Weights of a small transformer language model.
Size: 12 layers, width 256, 6 heads of 64 (1 for keys and values), MLP 704 SwiGLU, vocabulary 4096, 11.3M parameters.
Architecture: RMSNorm before each block, normalized queries and keys.
Training: a variant of SOAP for these matrices, 641M tokens, 4894 steps.
Each number is 128 + 32 x the weight over the matrix's rms, rounded and kept within 0 to 255. Layers, rows and columns count from 0. Numbers have three digits each.

# down: layer 2 MLP down (transposed), 704x256, rms 0.174, rows 608-674, columns 192-255
# gate: layer 2 MLP gate, 704x256, rms 0.167, rows 609-675, columns 192-255
# up: layer 2 MLP up, 704x256, rms 0.176, rows 609-674, columns 192-255
down608:110130123136153169103076138090148118139119142143144152152090123152106126170103148121163152157107128104055165090155125093141148104129110128101147146119090132138131126099135100178082143117163136
gate609:061067161124103122110060151132123107158120146089152170136124142157165137127090142147108125093149125124138132128135130099139125112142101114130137041145141118101128187113077105156135078144133130
up609:114147141125156160107117103140080180133086162137072030160174139167112104111107154093153101217119127124160189171116106140118162126114180158072134170080151116155082092160120107155221157130120193
down609:139101143132079120169104183119153137091123118074103153093130145108129174136123121138124116098112104126117148141152100106098147086162092154130159099116123161148075172128142085118149168139094164
gate610:224143147160118134178119154094177152172115168132150219156089132167106111126186115107153133070117092111126111097127119129144119142087098106103111102120114089071103136133120071127132158147123152
up610:098120186185149110143081054178146110138073107100118148195088114176191104123071108126131122193124113108100129150058181130192117108126174181142183143100050124083122100079142114139136087141132171
down610:098140137102137133187137071066216129121156117141108135139114165165113094189166117115091151128205145101134168132114093110119100138096113110165079139230167123137118123114111117143070139061114125
gate611:140168173092135096132125145144108116102141131105079106162116119140136232091126117134102098174167119121089123135152102068111098133170121155122152141103135149133173165166071173129156169089120126
up611:173122170146157136113106136071172121121102141064101077152125150129140094090106104153134136167149071120157083104149065165139127139113148125174125128094166139100129116101117143089150142109108109
down611:204127156144120138133139134091149142149109137168116096122154128173136186079150170163163171098100142162124147169139120138097133157068105170127200120147044161120048090151100062159088138042130150
gate612:149093104160165072125101168089182116132184149131114164151056096090138098126130123095163124111122126193156078159055104176139119051170051160171154198092116131146165144139101082133153163168031127
up612:154138136133151171072142119167038165154131123129107114159123100072116127109151151157140125118153139127086120165159115154076119130111150119081110107150190134187143184173066201106127164085153125
down612:091162107114102115141136122147128154135086145119121089136193102088093111107140118121140119165113119100108122116162129133099101119190105140075059082133208116133140119117185159121118116150207125
gate613:123147090117147145131134141122084085150151128186189107144147150198114084142122113097047189092106059109146142118094134144059158105129146169134120134118095164133141153079171126171180155159134090
up613:117135129102077128153107099061136113148140146135102153163200144108124111217120080144187135123076102085115127133174136105156090092163143148122167071153095122092089127063074105138151104094110140
down613:102083117148098137142129122104169134139108089164151192129160189131129159114107171126145100106117151097125138163107116111142076084178168109103152152105129114091072161139125094110106088087143174
gate614:116159139127104145162107136106133054151133134158142147119105121115158093137117169121139162137114125217180128155112122100114174160132135178164136128087123143125105060148187142110119210120049175
up614:114175168116162110134110082091165140115106093114153148120123102121161137171119191164136129135074152116135097112131165057162138117159083092120091075098116085096147142132173087151116065111148157
down614:162146143143175113110097102117107147156109163165170188102176153155170154130137125141132164093194138150109114147094159060144176119110128196180138147093172117130117102140153131106106145119087120
gate615:145184147074131122115106122119143114193128130147108152126117120108135145149118151117109129143129112140156109142169159173105146134112132083142183107175091110106112147154052093132156090157163125
up615:128090046133145123150109154098134116132135087158143084138119121064184150185075100120153121124196111120109085080114097150092107111165117141161127100147110171187147098132104075158125120132094026
down615:108115168153148144103128136122110054081081097197068086139157127127171150097122159040139115139138144154134128086118123089138172147091060190111090159156091123128118168119088114107184155123111180
gate616:205094150102101116142110087180137147130117124171084138133110074100138149162155139124153170152102135163113144123125074085131156135158123155118129126129077141058111107135156109122118112113141084
up616:143218160147153133126171145173140144144114113127168125079094092160111130153112126165146134127065076195067109137162064154069112123229091131090138149174099136102214139141155142094093104156129145
down616:118101108078180136167135133155168214147140152167223174146155086177132104121149165130185118149184189133120130147140207135130155141161066111165106063116183113140141121136144143130128176163129122
gate617:153129082159145120116079119098103111136124166104110128136154118137132155137139172121107178087136118121135165072115151069175200121192140167184135077122123201152091091075147101139053109157125154
up617:165115183144134112151110155144139132090150138084143123140132134143162100132128098102121120147194102101103138155148109136157117139144131157093093133108094151104151111199116112150150109093147107
down617:144097163131148087114177120154181149147159132138093133057172099124155112110177157090119146178105160093100177129111163084112088134155134119124093105194136167159131112167093108138121109125030163
gate618:135160136154134128096069083114099147111121136097156109120195107142140106079148150137156172146107167102187123178165091067153056151234147124123112088121102107169171130161109205074124158137056145
up618:060160163109078097139114092119126116091122130138133155114161095214085130151126151131080134135141125152115107138090110146176114153179156145132077179128087117084177100117122128133121078188095137
down618:126163137142088134132144166124104119185172130133167054156139148092146134162116130136113173139117133169105111186109058125159185144127114067130101183177186078117045103138137146218146127116162119
gate619:121138196152115153099045130142128148155114136128117106103155191087127126144142164100125150165142136073105050122114145128096160136120152160074097078126117143125169175155134115130152064148193086
up619:104089105109125089079143112076123086093146133117127120145133157086118098143140114077110168137098132095140143130108166180141167135101086130152159205118146135147083084114082053147104139071110095
down619:108101113137119150156125113159166195142101114152139149077124151128092149174095116182128101104144128101122108147154126071123134119084112104139137094171116143071115203130174150150108106091152189
gate620:118116200140142128120103104138120162151099122066075138133159117176151115115091173167214189112179129155071116105127118101127103175200078119107144150142135120137088154136130139087108127151048116
up620:114128125153116142095151113103089134162097168081166117136133128181079135076115050132144141103186136140126098157147047180101123135063123091172138248161124136166094134108120148122167127151156111
down620:134145102146133086087185155109164169172128156083181156195096107102087099127168141127137118158107188113055153138132111155109136155059183122158185175102166163084135075165074091144131193113157121
gate621:089113117149114148107107091113138128069101139157094104059097130144158127088047130055128205102155126131178064151156119087126160114161106134092070175124109120145048119102134123134143048083127208
up621:136178188088120096169114151133148120135100154119114169126112162124126135140105093131163148151143094164059172084157097170140182142173098165119137170063138072104112073164131141132154103108192087
down621:086115136154141145158167189180135058115071104162107145141115176148097119091158126127122150164073085133142131139197165168136104124150094097160120156092117154104121144080133176118140170140118198
gate622:162107132102136106135064101146115160138179133189166118197106143104094104154150074190098108115135065121085136141117149032110169127136094163115211105114170153093105081188116102118118075169069137
up622:162131137240205105107084120177132134155164134148133183194125110132156148211132169154120128119109071132143117177097135162107127124116137175158035189106109169053067113150132085091100135104119076
down622:088169143120120130137151151120140130128077163083161095128149086191164122212145154134105099170099172125119109075150135179111137124076157103099135086186145126122147134104144143190109146110130129
gate623:104074157097116147137127140134128094108120126130151154107123145137092150157129145085196135102106126096082190123120069169075139150107167021066136145131148115117139100153126088180162065084092122
up623:150153143142144131141156072100117085141117167142149163196122104088121114128180177135066139121063091082203098110163104125123155109133077120145118174149155143212119162107187141153144103084132179
down623:098132087107125087114119130089115127099137115153134130102141155102165164135178129122129151109184115130085182116133143185137155099044113145132149169140145088124097128167087127178087098104112110
gate624:145067125134103156104156115146158117172123170112113114120120138155097114195166151096124089136164154080121123143147098154143172168129134176094083086120121160150153089140122065150161110171137134
up624:122136108160148166150104116172163125157107190134089092154113078117125151099170160143124102129151172086103127105144190139099150141085115103082104147135099168141134142143146120119071154120143083
down624:096164128136111099155120123121138141115120069160068188123127108125094115124174164097089113087122124093114095145148097113210098142096121162169126141126117076153124107100155115104151129112195190
gate625:118120179111111151095078136116150117162140128111104146104155087153137070100098118040164112166120117119151131147050127144159123126128091133187154155129155138151113141100088135127123064139131158
up625:130145109123149129194150063155134038177104140175168140109094220137132114122115134143075145073181127158079162177201129146108167149168213073128094164155175124108153152113113190118133114102194156
down625:074145115134095111191123233152161111120119042074071067143092129124153135149156136128157107079134122165135155126147148131114098100150157118150094040136162127188101126077129123137135083114058139
gate626:075140165161158155090098181164171145106140151149123139092133145149140111105157141141117131114168134134115138143130089105112162075154086112109163133103088064124140169161128121170073137205115081
up626:173127096163152117108133099136151098081144150207134145110147130121065148102146093203119073133169123194121082106122150081120157147130189164133157114132089139124136056138099083081107081109200143
down626:161169185154100164136122164166106100083166131119098100113187154152139155173117136147156041124161134144138110171143144109080154208079113152092137144132117126166103077118101113105183122140133139
gate627:112082142055163128105108151106136092117147163146120189093112095109165136174197109076152159069199116134172128122104093123134151167101120097113122109125089100148170161128114067075106107142126134
up627:104099140128165179113125119180169164140065104116178163115088199162117117178114164113187215146104070165127094116122144119115068137150138128080108139131170117199157071099162134167148127151142144
down627:153148235139168137156101145172109087163125144098138118072168158105098169144099143086122109137106099192082151171099158089095141122158045133126126108150112116155116130177133123101109081137150116
gate628:111079102100124136169077118147160113100135125130125092117120072138137119129133121148140133118113139175143073152092134120139124138150113097146122051130099126125166119179122160084087138096077073
up628:159179170126119057140098076110106134091147119203081156202107134134103137055156075122127107145121129166099162075127065145085139150118173094069115088133144074169199073162160145124168074193183148
down628:106176077088142104158070137163124075141171143183102124194131077153109162204135093099133126122140105156122084106073114147137198188116177210140126129099057135113088142100156162129147146102125162
gate629:116112136160172142166125130166136138108119087111083061137197105115118119129177116127163044159175110203104110106124089132165149129152077146161156108141145123136135144135091084158126082061109109
up629:160103116160157161069139116074150132101161170134151107112157132149148121140183125178156147099147088149130144152130099125108187060107172090044151091171154094169191204109115140152140087127114125
down629:101077164139132143124069127135127188082153110166129163116114158165125131170114119125139091149176120135106101110059144115141121097123115096173129125139179102135119154122105116116150107097096178
gate630:177132107139191121145184096147134127132166181135139139115091095117121172112166163092151157163156104119219180135129121104135120169086140110093131065130220135142066156143125155096144152168139109
up630:124168085183149106114150093169070119129078115133127144116074144143138155091134157114206082152174062171095116137111159077161113110063063143124138161100134128125106105166135127121159123123124109
down630:093182156126115085152088124152184187104207092180075150142134119133092097174121149061135099131164071092150154152079141078124156148131140135094112072098145057086151158114137161104112154113100094
gate631:124160092139169125139147081148068112182164131089134109106139213199137104196120121124120107145157077054154122142112111178143092176128166089153144112115164108158152148089061156136144136123118195
up631:134110104153133093105148105064109139113154123081120126146157154113192150119100160122103118207101124083122132152182108106147106123187169145140141091121163116051138114171094107152151100139123016
down631:144120159117075153088086104120096104112164149160058149093111097151101111153161154133120147152113104145097130107126100103161206167066150137119044117131108178096176108176120158146154112106126147
gate632:097113117074116109181121111143109191106111162187157101134139115064171149113150095175185185090132144115137141136169140095069158134096140138107126137093143118150110133170150140084123118127120129
up632:130066141117189114101123139123076127130131095130165085176140142139080111115169169101068125187139149071172134147098175146096179146109125096117089153107141142103148146125149131171137104105187080
down632:123093168130103166147106125157161103136084120098077144164105142114109140123115128185139116114156180073141166126146092137083091109152142142117103106122076078189125145122143143138195156115083143
gate633:155138108147122153115113117116122153094120133053077070132116115094165140127154107111128094139169078112164170134144070126081134181148101126120134051107115201164112136121117117179107095151134168
up633:187107163144118171113058143128150166118050156104149082126127160158141162179142156182096102116146127128120105098183160145139045120170130164121078116103097115077137127130114155156151203116134104
down633:147156137141120095145096117119095146178124160163113086066113103134158124187109142110119131138132107154096138119071172084121104122167163136143074158145118116166140065129144119137161187141150131
gate634:159119150103161151121128130118126154203111172164145084120109126171139132129116121067130101061171094168104126152123109105080114168092137161135175144093100116089192100123158097097161179158138156
up634:131162135122112144079116099077099188137109120063129103164139120120123128124076080088095147073178113118129145187158151140113080143099100138211146133148094196116148061157112135127083203144202136
down634:065141159129140098100120158112085142155150169213152072182096123118182089048103167098112168146138079136112127123117112101141147117147149041092114082087150164141094118151130139092128149092179122
gate635:119126109148100127135083161145147164069140130163126116188155115091125135164121158060118116127076115115117125127150129215137130095153163075096191091228121153146141110145106135100154122112129138
up635:121134192109170065124102126103182137180146156139131127131128085088162130098188124124120121165153148136120128123134143118119125148129094121056151151120063121186144152018139105139132136122086079
down635:138112127106041115144021122187136109061143141126149100114160124087118188140054185133125108132108147135107125133095124052169128145153109108162110087217195160147129056140163099089136138199120125
gate636:093094161158098111082087049109160103050132141102101180122144126119092118150150080107150095060177139137105118127149113100146101125084121057146085104179172116115084140150173117171114118076175123
up636:181120089078077084139098134177141079118165167118154165164074088170144145156161092093192041138108118125146157204110143147131086149121116056132137102112176106050113116169130150142137114075108106
down636:112075112201193119123173149101136134148105051158128131148072118127141127141125185158043145129123160096110137116085169133102138142138151128119135138155086142034153181138144173086117137118168228
gate637:124110077146100127078092142179135089143133128125102147060114190162175101143107118148124191168113099111151039086151115191180133077101175148207152116171140112147081148193112115117080159156046113
up637:171177110170128141136163122151146124076097109157159151099165184062115130082143169160172131158156128103179156103145113149064061086122119145125169103155167146097140104127107123098138082093105152
down637:136151174140115146205097087182131153155187153118081114154102117108105163146136116091207082160108124109097148106129097114166151174111099134114096068081073107123170150124124133121090153137069134
gate638:123107087137172138120131135203117112122100105122129092121144114133132114154141164113137172097128130136102104151133163122084070169122065075137117091180148122147193174123115131164150137076079128
up638:085100118164102134143113202111101103128128107136149101121141130108120096130158089151135156100075168138147150183145183153094147127177148147151128082163177114127188106119119149133129155143130134
down638:094125182115126112200123131081140117132062091102106104173115149123095065150111079128057110096143121136158068139080178179081198151114136156088186141148196121101118113109162120098150151148171156
gate639:111112164089126140116147107126121078095145143161132178145123139163102114132109146073152185111090130144122129109122131149131139142056098143111175107165134134165155135087116126162105170081121125
up639:199043157151138099074132150071141081122118133075142151167109082085171154126115113153129085163074111114140107102144136086148155116134117112154127104090148148133121131090195143192210168176093169
down639:156102133143163156096126150122081104085156101091115095148112138106093140126146117178113116150162088080153147144165114124139171146131138096055165123113171120130162138132199131178137083113064121
gate640:161114099117143208096136144073126101183102097109138118073153132147124067063172178092153150137133147170111059128126087095085118171110128064091138133122070134068036123097126106219114124090156139
up640:076097120065133137159164162105130092104100132102126120128115143106111134151096119147102159154129121125133137099156107133147119133104146156066071129077156164114112125137171091191103093055193120
down640:120149110129088120155107086147107113073159141156180126148132183101183140134101133107148151132141057121133166143150151106157117092156058155164116157101140133209146124220138104128144129139182068
gate641:136097101166106135143111131158112083150120115087090102137126179178115123155165151161085103134152127164106149142133168138123154084110114114121117103117147163155131093173129114187166113194170121
up641:131175137131087159066146141122130128217170105116104160124179157119096096146102115092126112137152091117064131098127141143158166106108110120164118096160131125110153083083098125134103171117114112
down641:095107122159096156179113147131115162149102125110119104139056085154122094140152158183124083155140188108145135146131154139130151146148077127119127067113116135155138172154086189184158082142089178
gate642:113101137092083103140121107110222163129135096159127155121128181086126140138085123138101120117111138174152097142166173157126132178064115105099146174137098103114041141096122137149130120115063183
up642:179115124166105153103094159109173118106143135084154178098147134092057114176113131123107164201055117117088130146091114185121129127122149118136118091153108110118058121148144116167115139129095156
down642:145122087157132132133131116143082098151115158108161114169126104138140167127132171162098113138161129074206153157116153118173175105143115119165092191115104168125088142150137155145199157116236120
gate643:147091127150113148139085076165140151170116095067139152115172066122162137152095120156113167179101140127176142101097113063085142141077078082149178090124173168138110123098091144131118117196167188
up643:134180072100135133094130122134150153082117139076156132119060155152112186120118122185144105141148097105097109148126064115134182057159148143148154129137162148177101144103104108196166121114118184
down643:130109153114108120153167107102129161124148160121138174157112159144130167092175131143196104128151131156133097208117124130132117194152074123098109100095147149092079139114178150100121141153197137
gate644:137122139186131154144136168118155199160098069066200118157132104157136156155180142157098059091148124160102184187101084132100115169177093166153145135177080096117103153150104139099130125150103133
up644:138101163095173115096124110182109213111175117077140131070186130124096115154148074117131090108112079154167118075131090109153174126135173112117105077178192141151189129095157122131156157162183115
down644:092129125134097150196154141150085086118097095122131100160099105108131078127163116142226189182093126086147092108141200105066182129111102145156158140139139108133167108201133143118170095125141155
gate645:141197132148063122134222095112170118167119121154152122106134067096103153142129137125103130175123047147160119213191122050151153104162139119158078082165132074143122163194102125109129134140126136
up645:138134097090147090127089099131114076111163138134142093133193077182079105084126101177095119178129134104168141075129171155050136144110103127171146110144142108134120097094098068109160163114133180
down645:080123104092135187134148104107084098117141120095053127165141143139146185138035104114106097142133147169199095108112088093076118116186158126109179149130090131055162102129123130140104130096025130
gate646:117133142179123099115127165117107100094126135091031169117173142127082178113160148092049092092184170142113088142102116208160069145143116149124124124099137088167147145200147167132093134165129164
up646:164131141169063159112130110126092112109123141057122148128069144135148134149104144176084125092131122096098146102144160089227122158140098116103185158090095141141122108151099102091057200117146176
down646:064121048144108178075154107104159103118120098105142103145139101093104209114084152122163112165086118070136143096161119075120096135163100120151139172136152144162112133165106154131151212075158147
gate647:176104206148148081131147121122096086136150110079105095165139127127102136114134174126126132164101184138139174105126134137111151117135136102136154055125141120110114186174116139153131182160104101
up647:120148136110101160126109188131091097135183129112134152113166185146158193137134106173181131119127140104073060109169161089159083115098116064126145121132138155160174137079141162128151140157154079
down647:161070102141135145069134094141108124072126100154140096136148123129173157156167164174201150138103152086080111135063128175134206157044097164198134151148117168104157143117114107158142121162207152
gate648:142155159125160134153146170122106198161148116177107155080108101200189140100159084142144141166121154117148088073128069142165140120161126135135114175112171129176152154119099094153123131139103194
up648:201111179144160123066162095120134122039188103133136142139113176126163088131186131175149128068128175109174116212144194116068158124091174081146088148130167131132103106084149134064111191137094128
down648:139170171106175087123176161101064165157123178136108152102112155095095119126147113134181095120091117159171203075101092197094082090083118151136163149114125144125144112098163113081123116141020138
gate649:135102027107154168126107096135144138151120155083118140127148180072132093137170143101086035145145057151172132123149132116133095091153088132172078154102117164192133148118152144109180143124181110
up649:140103094149155121116124115159105131136151099116164142160099112134155140115117135148087060134099112137205111064088122171133154135153131112139118165129094133107153097157120138080151115078152135
down649:147180131086110081174173131130124057108149152129139115120149110127122151133158118081187149086146141146106166172138096121115093177101132086142137138149154084124107143167175131181121115071197118
gate650:111142127161094214159118137170142155123131155117115106085108154151114128151109113124091144064125144145082191099119138186128150163162111084118204062181180160117110135156128133088092182124116075
up650:168157146095151081109131113126127209096112097128200051098148198079167128127136092130148107147147142135073123146147159083129100109072145069206096102114138111118159113117064119116100124143113147
down650:180168130163173128151113122146182166200111179156123084163096110063119096032123113141140117116124132133116115088120134102140151100181146134121133112173111123154109119123077163095100115105112115
gate651:135166133185177170081114101120173146077144138100121122164117097164186144095158099134114110157146111184158179126095156135110135069159176175154119160125143150050213088170108109140154164131110134
up651:084153089133180153146195098113141129150105160050071115133173110116069164103208139164077072136186139125176109140135122159103111059162185141136135136094167129155144115135124161074093147101120132
down651:116182146093077096096140194196085127167169164160129076100100160138183092100125136090150177123136102134083111126179074128130131153165173117096145105125100092113141116068079126071195167203105120
gate652:107099144163136150159143084087136098102123159136102159083143111063090106190113121093133144097088140155173141140178106136110128116113163164193147136125102096117081113140076127131158114141090195
up652:121093122196120154092111099126138101123141170113174166098107095146128080143124162112158097132091132123110155115123141168123119144053131109156123168141151058082118132123128088160111088106133142
down652:096094151133117122079108171138127140091157142125159166123174158132177059135097170136099113152174046127068144132134162071113168150137131095115143128132173091138111145108186128158099143121187119
gate653:120174082121177129120158113156155170134142157109130156118105074151129133135118097200140130106144102076092110128133132137142178155170107129157115154159161207126098102155149078091167086128069169
up653:103123097103126113126145143117141210171126159091152149150072070093125181109121125144074144128179115127087144127112146104116133181145132166074131164106076081158118098145159178189148179153132137
down653:135162138125113127102161182081140101138163142108135110147153120138124126071110130106124165091167161120139142124119149171108109123118127075176142086138140132067159151169109105148170120095091139
gate654:134142111088133131066094209104079093098193123149077089123129179099076125097124147130150104156116118179133150100083126066131080149161112131179162087168058150130143125161124093143103035135101145
up654:169138138140077066127088122168036144107080142216097092185108146181166124154141121136084129123097110131133152127120111042197176089149105110094186099118123119085174099171141166128150120201140118
down654:109109168199135105126072191210089104124113131145119146086113144102127137094133129139143127113139158129150112150101171161113080080165119144113175149083135118171090157154115133042116170125044077
gate655:050074158156162153108112102125080137109098127138151154096175113153130106163077125116125122088119186099090134125174061114113174113140045179124169045146102139097134094124139103079154130072141174
up655:109137142132134119160120160084092138084127122156116101163143139133087113150123102099127128163107146144150147095160094106137143089128101148100111068139017132176172120132081166175136148136137174
down655:099111163144037138130094171107070130115106133128143117121122132093140080117134141209102133133146149139139133109138116130140168091111086108100172116146147159162089084137161136114130181071109087
gate656:122125138133204094061045133131145102144110099120129105132103111122121159084146077106157067099080089132143095208146143103137135083158091129137157157162115136106131146125061079156114132126104102
up656:057115168172179146066095130155142146094093153151160090127144096108150140094139124125124094096105106172145129158100133147166129107152161130132122151166206115179172153136053078112144122163140114
down656:124062126167092102129184055132110155121166133167120115096101138115055094154124116083063083133115116104187076112130164172124110071116105124129074149121085169141144117095128162109113171097139117
gate657:125105102145164213149174028119094127115132134112146085172077184070116076125149147121134116107153172142181144141173131144096075223094126095176122178161134137158139174081108136155134086121094123
up657:102083150134073099100131102119155104105178095105122129096090075111160134155170113157130152119108164138148146147091141198088118149139158145146157117148126092122147110093113118109177088127058145
down657:210151161122168149154156138186188051144083167145159078133142151053110170078155146202149134088093144113147107093151142104126113186164102162036075211140175190132112148129105123066102100204133095
gate658:154158092136119170155157043126169118201114160147112132102132100092152150123108130120145100104147090168145072189156082129181123115133139128153120144139136084147133195154194163117165105114105129
up658:119116111058173083147114155180072148167159106091176124144067159070152067159096134092178149168135112197114168137062100052093121102104103152162173154100120166116145107186155105155133073067160167
down658:154119175090130127134098120130055152122114120107131175105159129112157123154120124147120144103144137170093115154157126117151111087066083131133148153161213109116136139180169131125142151088004100
gate659:125131145147163163098151087156143145126144125138115161087129109131098164157142073136173135122132101173116141097079069090141165125072136148106106114103109159059146118175195131125088145132093169
up659:161087140117189146086169134072168121082096140095097169124096064094102172110114102111116074143066075145093177151166195128127156170095122155116107139096148121113122091103161150100088137139122123
down659:119121150088086113160145094140139134150156124118183115108129126070104175173105153083145149102064083086164153136065062123112113144121132215123139134121124075171115121133130099128105123124144131
gate660:086193095139150146143174121134072166088155078126064160096082161144147121140141125118172159156078174144121167085104140090166101140146153115130171120163122115122154086204175179149145112156134127
up660:140124112108116120083203122143125110151140145130116093163139107114153162120143144160135113100150109140115152156121165098171105168136124137129192167115126193110103153043137089172068106113109105
down660:099132139114132088121131127169154092103195184129145122055104118080185179140135064151097120102181068118130127147134159162137063200180146147094157144116148119036160114163073139185164140153154141
gate661:157103080117138102221113134124104100106142094162086171110162120110142095100154122062113181133122138142208155145130141117133144165145123100062102074171120151124200073077121101134112143107162105
up661:109124098149164094153102191133119107137103098148145181132158136144134071105184114123111155085132113153139158132104130117124104151183112096124168117148147210149127129105111098159178124093149174
down661:121111102110114110148165153176069139072078161115105099109131142197130141141099145102072074106178121143150102174172104122080130168118175127161151167127080119151100124167171149197131124073198165
gate662:153095160168122238081143113075179188122161174136133147074121164071175132112151131093132094130090154099119090171081135136147138125098107118115134124075108142141090089126167112124160177103105089
up662:083043109150177043129098139110057108190133147137128152142145130147132166101103144129115154175130175160135115156046105103106142109080136135139115152091120056112169127135098134060100151162060151
down662:124091142119159180114143126149101142149147078138093144073171091124148127113083121150121109137116159131078147117179175179122109104159146160115164119173111145140166195159162076173145102114108104
gate663:154146145154171130132158175047138137121068134128102129055097072137075090093156161116148114133141111087179129118112134139202090178132114141074136123106147121147094086122124125128172127187104173
up663:113172166118161175123080076197118127155134184134071130117102165099070208141122080107138126081123132122124108144115142156104140085144132165110091121111160101114134152163141081121116145123148064
down663:121121137124169125150108197109106139158143138138138100131187134116124104097134144129123075105098119202136075147118123083090120134146172131162137112188138101111111100127110156169127146139124061
gate664:098213122128144141082134108114095170139137108096110141119146102109101108193142125155109125116047088189104092126150148108148151167077096192181110113074195169099188164151147180137167042087087126
up664:152115133144179110144115174121139119110154160095078129197131102142060127131170133146146151147125123141050103171127098162160115152154172123099108099119142166069124119064197158132109133173121170
down664:135098114161094103140131125158112114121069149085144166178186170113113110160095127109148173115195107117123122138145194115199118145144106113141069126127147176126105144167159096097158153149086096
gate665:071144132103160200125127147174119088117138167142138114099137136137154113144188118125125122130126134194195138115130148086092143145097070132105125129115137108148114149155130162090141081117099131
up665:130143117160151083151138079147109181100118156143131148136163112106089077136160152076138076157105118113174126109163140176112134135113153179118120093093150112107085143107100121112108091132159143
down665:149176136169152116130119218149070152148110176108109133168128172129137112126143119107142099132063149164179147223179096153107156100125138182094107085120123079085163168092127135100104078068140156
gate666:140115100185130145156149153117168101108176146159106173093156165099083132117116152138090102098158106118160197184137046156189154140177157105111104144138110124087160152108171104122183175193077181
up666:110143149154169203127131101098165182118138139122109122097169137107146123124115108126130077067121165123119128119111120132088075134147136115123103089116144131170096140173066142056169111129146170
down666:161159150159151074061103163146097106108130140096106161125109211187116154107098117124141144134096092157173093116081161073136115128125132099099151147127092131101119116100109097138104150137085116
gate667:146082109139144116096120060158044085148181156138140083093172125132121124155111127144078125110189139069165107168126111160116159226098161195175164153148168185130070036183121162127209115153076097
up667:144191167115091066112140209120183088178095177129074156122141110107104180090199034135193069084060106170132159132129152084130131092116129132142097166109079118088131197101154100122118133141096098
down667:088112081124203099072131145131133143101042104087055137173115093114177135117152133088130112142101171139176161129204137146073137062097157175172131135127063109080134182171061122132117190127135174
gate668:179100123146146115128160125143171157131091110134141168199123077095147136157142180154078164092164127028156131115168131123095072149150137119102094160090106125130145121123131185132189163106172160
up668:139087129131178125115131164082118147106100144088110115164139112079111134120122136085148143148164102098119123166085105114112121107094154104138111092145135136147115109139144119129109126171140115
down668:149109127116134165223139103135120078121143093179141099127109101103117129143136156156107149118123114070115137123141137101117124165129116129066062120099112145119129138133104155152197145098188113
gate669:144123128123094090170111063134107117135111108092140154111109156095131126092139091127139107126147114157168118156089173094155135096094120066145146079138173121151092126148100099091125057149088125
up669:154146048123054181140095107123123185121130126162088162082206130090181175149111109103091062118158097172088121097180068148173145153112176120135139121094122120100117148099085141098106156122134129
down669:094132107109141156162147143162128133126134164111128126161113099175164130133109100186092101057159191089137124123099108099219161152097123136097055170082119063101151154069074101115125105173186125
gate670:218102109119116142099117160125116123194115124140071139018151126140128176136116119152129160124105120143100159106139128124118085199119129129113102081070190168108123200151179199158160131058115127
up670:133149165111125110173175191167107143057161159124094177100152145106138115146182086103136116115137066101098136165130103188117133155093143176165150118097143109111078103128196169160150100117099190
down670:140117170122150079120080142104073139081142124184121087112116137143130136055145121149128101118154129167149114209073121145109116112152179164125203123165052158079115125166119124162113098178146197
gate671:168088132114188100128127161120130077153092139108146084181093149093168094097134103089113143146101154131181125162100089078105100079175164104189129122097073104185133116095127136102103088107125193
up671:113149079140036109123126127067167107162167090158095103135175119134160116124126136118069137117122154090113159070021146177162097165099124147157126101152106117165138151068090145117107149119130106
down671:156136118113162022135111175165148103127089166139169109101094141056127104075123081163156095149082123150107154106111100125138126154136125152111140121147113049077165111086106133109098155111103094
gate672:121175120126150081118095121108129127158135136107192105207168110097144147162157081107160099162137114126196113135109102084112153118060167129145166066100165141105116088101138109077139166139144122
up672:123122087116128121088099152139129070093132179235152085057180067135123061126071140146137118100135158107130136100173078150179133140089081099094086155085112120174101066191159132115150133161154102
down672:182130192180101129109063112066147140076157143142127176165173159122150108164124140114095131124099114148139158170127159106115116164108095140144053118098112100136129125149158091145208163131249164
gate673:163157132193186168111141168112078153080147175111109101134169136096126118117125107097118192167077106112127097092160087049130137099204146163097112158139132125141115145144107158075153157075115202
up673:115125116133095149182148144110194107154085141125133167082096122115114179108113122109173121069099181183121107097126104058105105164137095000107087060156198143098114140115062152127210140127209162
down673:212152088086153124127130102091097139151106153177125133129190132192192122112093149149140133132121132109100087143142122130172106129126140103128102143100061166118160137100108134138075106161086087
gate674:094150105102167146080147136081122104052155146099141053156114087149150142143119158136146106220086136146195134139137094120165155088120121078091139148170164118061151143153138118148127149136089139
up674:109086090154114158142139143117113130099089122128141077153134145150123158135119065150173097096158133149091123111173097138145115081082126082070099121112142165199129176128110077101134160137138104
down674:173162143107138115101121113144104094106159146179166128127077098116140141101112094143106137146161111103135127115144121136143149131117112161141067112132151138095122128134085127136164080168157149
gate675:123118142107118132137112161152087094138095123087153167138094103100119183093092171146080167101149096098183105168114125101160155129145139165090197131122158163132102116166141129100191100098097082